{
  "num_hidden_layers": 14,
  "hidden_size": 192,
  "num_attention_heads": 6,
  "num_key_value_heads": 1,
  "head_dim": 32,
  "intermediate_size": 512,
  "vocab_size": 1531,
  "hidden_act": "geglu",
  "norm": "rmsnorm",
  "norm_place": "pre",
  "norm_eps": 1e-06,
  "positions": "rope",
  "rope_theta": 10000.0,
  "rope_fraction": 1.0,
  "qk_norm": false,
  "attn_scale": 0.177,
  "bias": "none",
  "tie_word_embeddings": false,
  "parallel_block": false,
  "init": "uniform",
  "init_std_qkv": 0.04,
  "init_std_o": 0.0496,
  "init_std_up": 0.0572,
  "init_std_down": 0.0572,
  "optimizer": "soap_variant",
  "learning_rate": 0.00614,
  "weight_decay": 0.0,
  "lr_head": 0.00719,
  "max_grad_norm": 0.5,
  "warmup_steps": 200,
  "schedule": "wsd",
  "decay_fraction": 1.0,
  "decay_shape": "linear",
  "final_lr_fraction": 0.0,
  "batch_tokens": 32768,
  "max_seq_len": 1024,
  "doc_mask": true,
  "train_tokens": 153500000,
  "max_steps": 4685,
  "dataset": "wikipedia_en"
}
Each number is 128 + 24 x the weight over its row's rms, rounded and kept within 0 to 255. Layers, rows and columns count from 0. Numbers have three digits each. The size before them is the row's rms in percent of the matrix's.

# layer 9 MLP up, 512x192, rms 0.056, rows 214-313, columns 128-191
099:119121098156087165092113131165142111142100136129090102092113118136166170111117112122104110112200112136097102121130083115151124116089094108160118160154104145122156070103140138127109112113117114
093:142137135140134133147082107152144169148101101130152176104125162157098085175117164155167162124110110113157128096128151088141128125144123152135112113132137128134108141100149169100095133145110141
103:158127140140106165156135117122121143075114141115151122107167084151130163138101176113116188114134119130122143154086136089119145129095095104131161119109132129090146150135156105113119098112119124
100:133163103161143101158106154112092135119144139138155118096169110144126169154104154113139085148143166124106129167129080136134141115159140113149161134168110130109120148116115124144150146129128136
102:170127139093122138088163081091158160154090150123125140165112144138079138143143146112106106135136126081101128167133145159156122110173098114125087135101158116096107127125087153146137128132109077
096:104123149150161130095068103091122132092110135154117128134100154123122089155102101142163151117147178138151106120128164116098100121127147114131122092118147100136100070111104135116099156136153127
094:122149136165088130126146165106122130088139139173126135130136153120099116160123147160136155152129099055121123124153127185071137166143121102102137133111080080120137111165144115137156138138132110
104:136145127114132136100136133128141085149078111116094158133158166114166145088127140109100139124154131138129116141089131162118109099127136093102129141079138097097106176111070158141132131097144154
101:141146151101102121150124131143124141138168135197085099169183149129143127098135131101131138134086140130146116114092111131126138124141107111070088128126134133137108083123110120124117136152098133
094:094083071172146150104100123068137164144091101170107143111143088140162116132164114071109113169157118163154134128136174136149103090104138144106149137109168095159151103093129130177105138103135129
097:119141141091147078146101120130145141141138110129140108162171095163170142131132094128084148099152124120144129126123107091153146123130123145130095120160126107150145094161131184151179111146161117
097:124108123096186099109126110146167141123154120150135099108089161133152126151122159099124121109111147131104160076113130140106116128161150149122145148145150069168137121145074149178111128165127132
098:125109109119136113137142102162089164162187136131133133103090148112141077127119139100149155162085136141151144071129088108124151131153129117121113120102149139138116155144142126133116098134139153
101:102140167142117094137096098134166137143114087110094121122077102172125103097092146068109108138122158164133116133099133136124079139106146128139099112105090114114091111132172108113121108136170135
102:093111087095151098132131147120150102131163133109110116172181174176107114135098155109132127102152102148119152106103082163129169139156112109141135124101099122082109126135158128124115123145108100
095:120185116125118113134114138107115140125068100107161116135124093113119150133122096102117126107152092115139133117087149151125097177089123151146116108176138114143098130106131142166056168135134098
107:120122121117098158190120150149134146116094115120114169139143128130113157119129090081172134081157072134178164153092137111122140132077122120106099124127118138150124116107104129105137128114068102
104:114162161102110125149162155129138159135131170145118128117107151127142092151117157111143173061140139119146125175104100139189135155131134155126123163132129106098137127104117146138095172123145119
097:085124137162118105139057117155143133111121124104143126114124114154176071135141148109141111136142110135143118143138166138131133133131142109127114115106170105150118151170105142124100098124102139
097:138118123155153155142105116156182091131131124113083145138126119145110098104110120084158127142118143159154164113126093165140123136136160160130150183137144129126174139144172133104110169080143126
094:155174132115144109091129111153143158115125139170139122162097111126132184152112139138146050113122123104162096087098122126134098132113142112126137114120102144139081092092135136136129113136144140
103:135197109129194113147127133136118171139128097092106170099137134125100134141123165120117116148128107149089098149115116110107178124149119109120148162138136154086141113095151114105144132104124093
101:157131110105134131115101148164135152138138143128076140117104100134107108127106119136115140108136143155124160150103118082090100088120096132141112153130120170172132150168103135151114141136126104
088:146139077109082108120159166051160144144155142133151135121132098141118118112128136158158115119124125148142116094114136143139126125151189161084103119153079163101109091122139143127153107171148131
092:096151122122110089175083118103137118162111152164114091110106109129126107120108146129119156078128160111082127131122109116129125111155121152147152131088135136122141120121117169141111144056169125
095:161119118180121091158070105133135176113137133164150116106103134158092081160130158108153181080078142121104100138125125146143127132135111135090136100143132118123127111123146123123125157126111110
101:131162120133138103115169129131111119131120108156130136138109157110106180097117116141149142154118114107172158099107091134117147149097137121143113162148117102096134089111123135128130105137201156
108:156165138170108124141114153089126073157115132141109100113119130109153097138123135122113131084099140119139111100134143149109124149132140132099079160130111116113151107086118111149168133139102131
103:111142132122079134112160127125098168121112110112128132120086160147171095143116126141118104136143092156136130124102141110144110127135089091121118161130130109137098127102115144084100158125093137
101:123081107136122109112128121125171137147151149149125053142127115149114154103120119110111105132078123147145143136123136115120146157107124135115157101115163119133112119149149146108128141117113101
097:156135148090131090135143108135130120085114126105144103113123131133212135152119148069172101107141156161136110124146136098116118113135136150125060116151156102153079133079107067132161138178101156
097:099174130150079148136116133133099120090122131112136107100199147117103143135093143100112112137118108132119107133099129137118125144164153105163159125115120095151113094097162094130088092154061121
095:125126122116132096139102133109116182111118158106155125115113119115173156139110087122145108145131138143136104155105101113132168133166120141139141147143078168107086077114141110116114126180140073
095:120143151118097136127114115131120138146147089151115154095099136106085125122130133168116105137110122118098156128143116120096151179167140126121084114162118133075188125149129129103125175115089116
100:129145117142153162114171126138118142145103140125159133133128139096129092174110078097119096093103116127128099114155107115086080118108130135115150146119140135116157157149101106145125141147106135
096:173175095097103115116163169138112177134095192087136124123171126127148157134127146102092143119112130147108106147165094146116131072131098182106117148107127098154142124161142127078105123131118140
109:147122108139088081167147163166121153156133153092127112121138145134139164125121079145116129163148139148117118121121129077102156093124133144103114116124097124122152136117097171108182120093121118
106:105142170131128122150148081147151150157153137150147122112158105134077121165101157117121128117139107121133112129134119130134149135145155097090125145104100128127138091125128086111085103112082131
100:105123139140122120148155158128157101146134124103103132113157189162107128121114146106151162080105177111109124139149126170107108155127083160154112147129154090095093107147145119118142142190128130
100:128129096127105130163092149126129143140124092113122123170132116168113137121147135130116136144101155120170156161099101134138094151125081144108122113114137138126125139130146123146156167113116151
103:135152138118126111069101129166105136095120144143134096131122150137124117161110111190117090188113124135139122097134098102107157108135128075146141153151157118094082110106132155084122133110168161
097:099160137155110122131148114122119134072134142139107151136130130124142162178168120108101108136151134151202152121062155135102132139089136117141111116117153181143194150124106126167134108136107131
095:130138164100113149136160145134114118166136140117162110098119141172128114152104109135137101120159132171116125084137155148113125088130132122106133078137120161144179153199130155118148138119150125
101:163135126128113124113189122155123134138126102137149127106124128090136144157110117106133103127119111074107143135112101114121137117146086096130148094124135151105118148065133101128161134101083113
105:164130150140090119186122087136138094128105095096145105129105072122118171140193126163146155120120110175095132139093120157126117131127163139089126116110148143146148181172158152097131155113151169
097:109141114128141083135108116114128075131148149124116136130087142126100113141091086113142164124147125143116133149154122123163166135113102127125185132157152126117157113088095132127095133127111174
094:111149140120131065100101132141110137160143143136148134108102122140124133142149107138122135126143121126137110133115074062134158114126141126134163146177153093181140139156130130180144100106148102
105:112158123154123159103122101106123139120097133157101088111139085155118148156131150138160096137135147178108118135105103141127149125156113072168125114142125127158134095115134121113105079125146126
101:113142128162162113123128120112160148118125137072108166085168117152089063115106102165106115108100099122141121110129126116103117099116147116126116120149144090144149144149158124103127137092143121
105:112073176113108178105128162126119138149137130099149135134132108163142104090133098111147148136125112131146105145144100139114139097095151101086130141113108124116166128147092130122136106074095128
101:059138125145085100111104112145152116115105096135099143137182142134156142157072108115134149133167136114090160141081094144116090134143116129102112090120140116124110151097141127146154101122165127
107:127142157104091078132147149123092085136126138087112103088139139106149096138164148119118149116104105126125076152124151118145096096124112134137170150137139132138160165096139100179127089141115131
093:080160179147139163123119105129150149114118125114142112128117144124174148127177114110094143124151163109142117144094159115066093124131117173114121110172146162124139156142073157094144140149091161
101:184120092139106086111103126121146103143140119120109158111104131139126171159121092165143132127092211170146114136119096109121163120155133117079184119135129116086128112123138131078159134145117139
101:137140143093177139114137133130133124167162118173165143132127141145125112127130081140093147132099142118100092114104121151164164121140095156169096144109122137142103137141168106134154101138158124
097:125143128066151120122119116165154147120165140187157145100128123074120161073150095153087136148156105149128110108136167105104109082103135120148113127136143165122185098137106126148135141121126079
097:133122153147127101132127113155105142169100101121132118114135103094152091150134141144106157127062152138126174133089129154118100122123129154113200102155120126127189109110131171131122087088157137
095:120093117134099096146118114138113168152094177141127107127103166147107120132118117151113147130133124089148087111124132133151113143141118119131118190083147113125103111179142147115100155100118112
090:154123138161153156139154093157132110162160142141145107173144120097131096175134086084163091119118073148087172152152114151165148134160121142112123134130140116144118101132146139136150129110146090
099:097145147169143171126137147094125123103167108151162139113111140120111128120164104095139093143164121132164154095108156127144138110120136099136143137187157067177113128136110103116141106090130106
110:093078118142121143133152156132127136110132137113096121126155095087127125166134133149141099141072115119093115119092140110162150068097129148121104127140119118111160053201149110125110104144089083
093:124121116129152166158138123179107101115119118128099100129142162099133130129112165171067099123104085117137103101115098126159113135172160132149176163145166161125098143163151116124104127153113138
096:155111147105120137118143128127192121071086124089136118094137127148147130108129103130128143124075134176097123124127119101132144106120096129156100098120121094141143135150094161101132132090083115
107:106149148103126162117155116118125134126114133087136097103144097122103111136129116134116100130110109170131137181131117122165131126149158171165142122094140145108139093109128116102114158131122158
090:145125093105135098132131120150104127155085145128130123129137096136132134109101181146133128178140130170125121126160087139148139148150127052097114120086158119119160131103120153092120132118145101
108:155122089143084157133104139133140115149147100143130107160167133110129181155141115143141120131128142152153105137112132095096076076125145133108098146117123085173111114122130176101175154117126086
103:124118159124127138123169103104133184143143129188115149147163159115143128108131130128090133138125117148098119119116113132101100102138130116123096106181098121134111129105131136102201137187119184
098:115117123123120143123097128145143120144166165111097105144166123139119139107115124142107147112144142133102150134164096167152088154072107121098117138128096105150149136130144114141075129099121121
095:176116132098131129116139111161059102118111129118104115157129144146113099125113104117171143125089144145120082163076100103121177171141103125151124092057111130086139152112093119085134116110126114
099:149126133146164138141098171103111144140150061189124108171128149119090145102090128125116130133140122123090109129129109123185142094093142099153154149154178146156144156155111084105142120112135102
102:145122124106114145107121125162110147130161157141125139078128120116178132126111124095166132141170146106148117148127110170120136131126134118119103177159102176151123113118149131140126107128131128
093:091126144159134100132100142141138155156117140155139113136140143097125093143132147128140121184117145117141077153092100192128098135111105120161120099102135135146071110155141156087150111151139142
095:107110132082112147126159082170083140128105166103098143144127159177175111108126143118150137118095129092113129098143122125125130075122124081155114158174127141152107104105154092141126159119133165
098:147080157153170112120116103138129103116094116144139119153191127115129176109125149101109141150105133104162151138115127119129153114115129152083140129110069082154092123114153155122137151126132132
104:153091105141100128142155093123136109125128116168164134112121126121148090135096156101157179099139131130140084111131114159104117126140058151111145091119140097105174147114144139088111117116088121
105:097162108170143123124093104113097122095136161143095090133122150062083154117153103088147144106163101117148099129112138168085172131116143119128114133117106139134098146106136123131115086154118140
098:157165121110110102144145114098137094162119153134136092155169135105132122114156153149149143154132144093145086120144162115133165138129149129147112178110221132164116145100088148127127170098131132
088:168109148109165130116103120122195136136086118062154095118138142141138121134151093108105151149109125135110137150118111145142110159113108140144138153130145129131166127130152119138107171102144100
107:143154138130120112152149089115129119124113129133121130124145137160116136133112131139161137112127138097162128097138122078126145130083193156147157086119042134144143100130090089122133096129162127
099:113119142136184092142155143130097094098168106116168150107113163102088139105132138173129140121161108133121072084121119137125165087104129064148171140170169160124101100107093136138121101075159151
093:099091121147113154115092103120173159116105115103112156156162072044111121092182128106101158143154150117148136099120149105168128103156145122113117160152147134101125104134098128164140149140125114
110:104139139176126151107123110092145097108093099113125152141141107176063134184166133126123082118144068111149086161152149100063115117155062124147135149152132100163165160095103087141139135126150127
105:149130134160144104134098119138160136155108142105163135133124166103105092100147126134144111154117128140169120141119149147076121106117127134147124131098098116123163083105115081157158151112131155
103:094114145135110119130155082106114136139147171114082091155148148128136122141102111144157108137203136159193158084123144112147118156089134132146147092092154145116131173148118105143130099127116088
102:117166110178128122163147112117139169121128152133146107143154151075121155117134130118097109159165136160145168097111121174062145090116122171151118118123115071135119131108145109119107145080142130
106:077141137159099134090125142121153131112115114103082137160079134118113112113161115116107119102172107170121097097117140115105076165066137095128182121142118129163097109136119107080090139122129114
102:141106138151148116130117185119135113132152139112108149144143148180099129119102145186135124117144125134153126160089144110118166122080119106083111075138127133176126136138117165126115139125137117
104:107137155126126144106149147099148174117148150118125123107142142114080155105124118164146137123104142085101092130179131133133084140141110122135110155132129108150130079122113129142138130177124097
102:155161121161103088150144140113071095105126149134177093152153151137093101119140092128121172157136158086128150136111158130138111123181182108101103112132104118137141090110152153140168147163101116
101:175093107127115093120132170144134123118107104157112119130138122076146134089112165109139133146118164144128149126125118126133128131128152136115155144132144150102144161118134160143150123143133116
099:095120163104120101133111144130153117166139145163120136109115116144125147116142133113135117121120172102103065078104156143110113128153158089112156080159131110139096158114139150139133105069149129
099:161148082112106149160136116108099122119131166113090113136136105162101116126142210088143130107108134088108100116125101139101145140137140140117125120124189143126113145157097113119123108129142142
099:110116102133154111141138151148168136097129104169123077133088098111116150123124132136172135121161129120131134171131168121129102128107124141120117137103103129164118097128176123101140109160113135
108:129169151164088138077148119103119158163119130133134156154121133103112152134105127103142178139124109110136146145111128129135133089166168067154122125082137132133108113163073105107152151156126171
111:143137109135106109184139121095152131118129093106163158124141169154105133097118111132152165121112112152118108103122086137107104140098158156097132110112122152114147110150055111114148106139173095
096:146107111116136123164120133127167122152119110120166141158151133159170132138172144161124138089134112107122117123129134120189105131143144131090170112118167090122098141124117161155119152141130133
097:085141114132157134113123119101154129094114115118153113150142136132133156118137150130137118134106098151126100123149142107129091131133087089141144182110119103115137119127062163121104114124164114
094:105112115167172097103085136128130139152126128139143101138152109116112133130118076138119112125172167093101110098125117138110142118133119166145129134104150089126077139131126086153125146111129130
095:131115171132133069124148169149111131129116158102137112118125131116148152122131129143199103116135100108189143146121132130146108118183115128118115109105148082158111137134149100092150118156100084
107:104085170155116106165101134128123113145123111154140114115124157112117156118131166147128116129101167141152117108148113116132111114132122147137159100109144126095126137118170142128159152164125127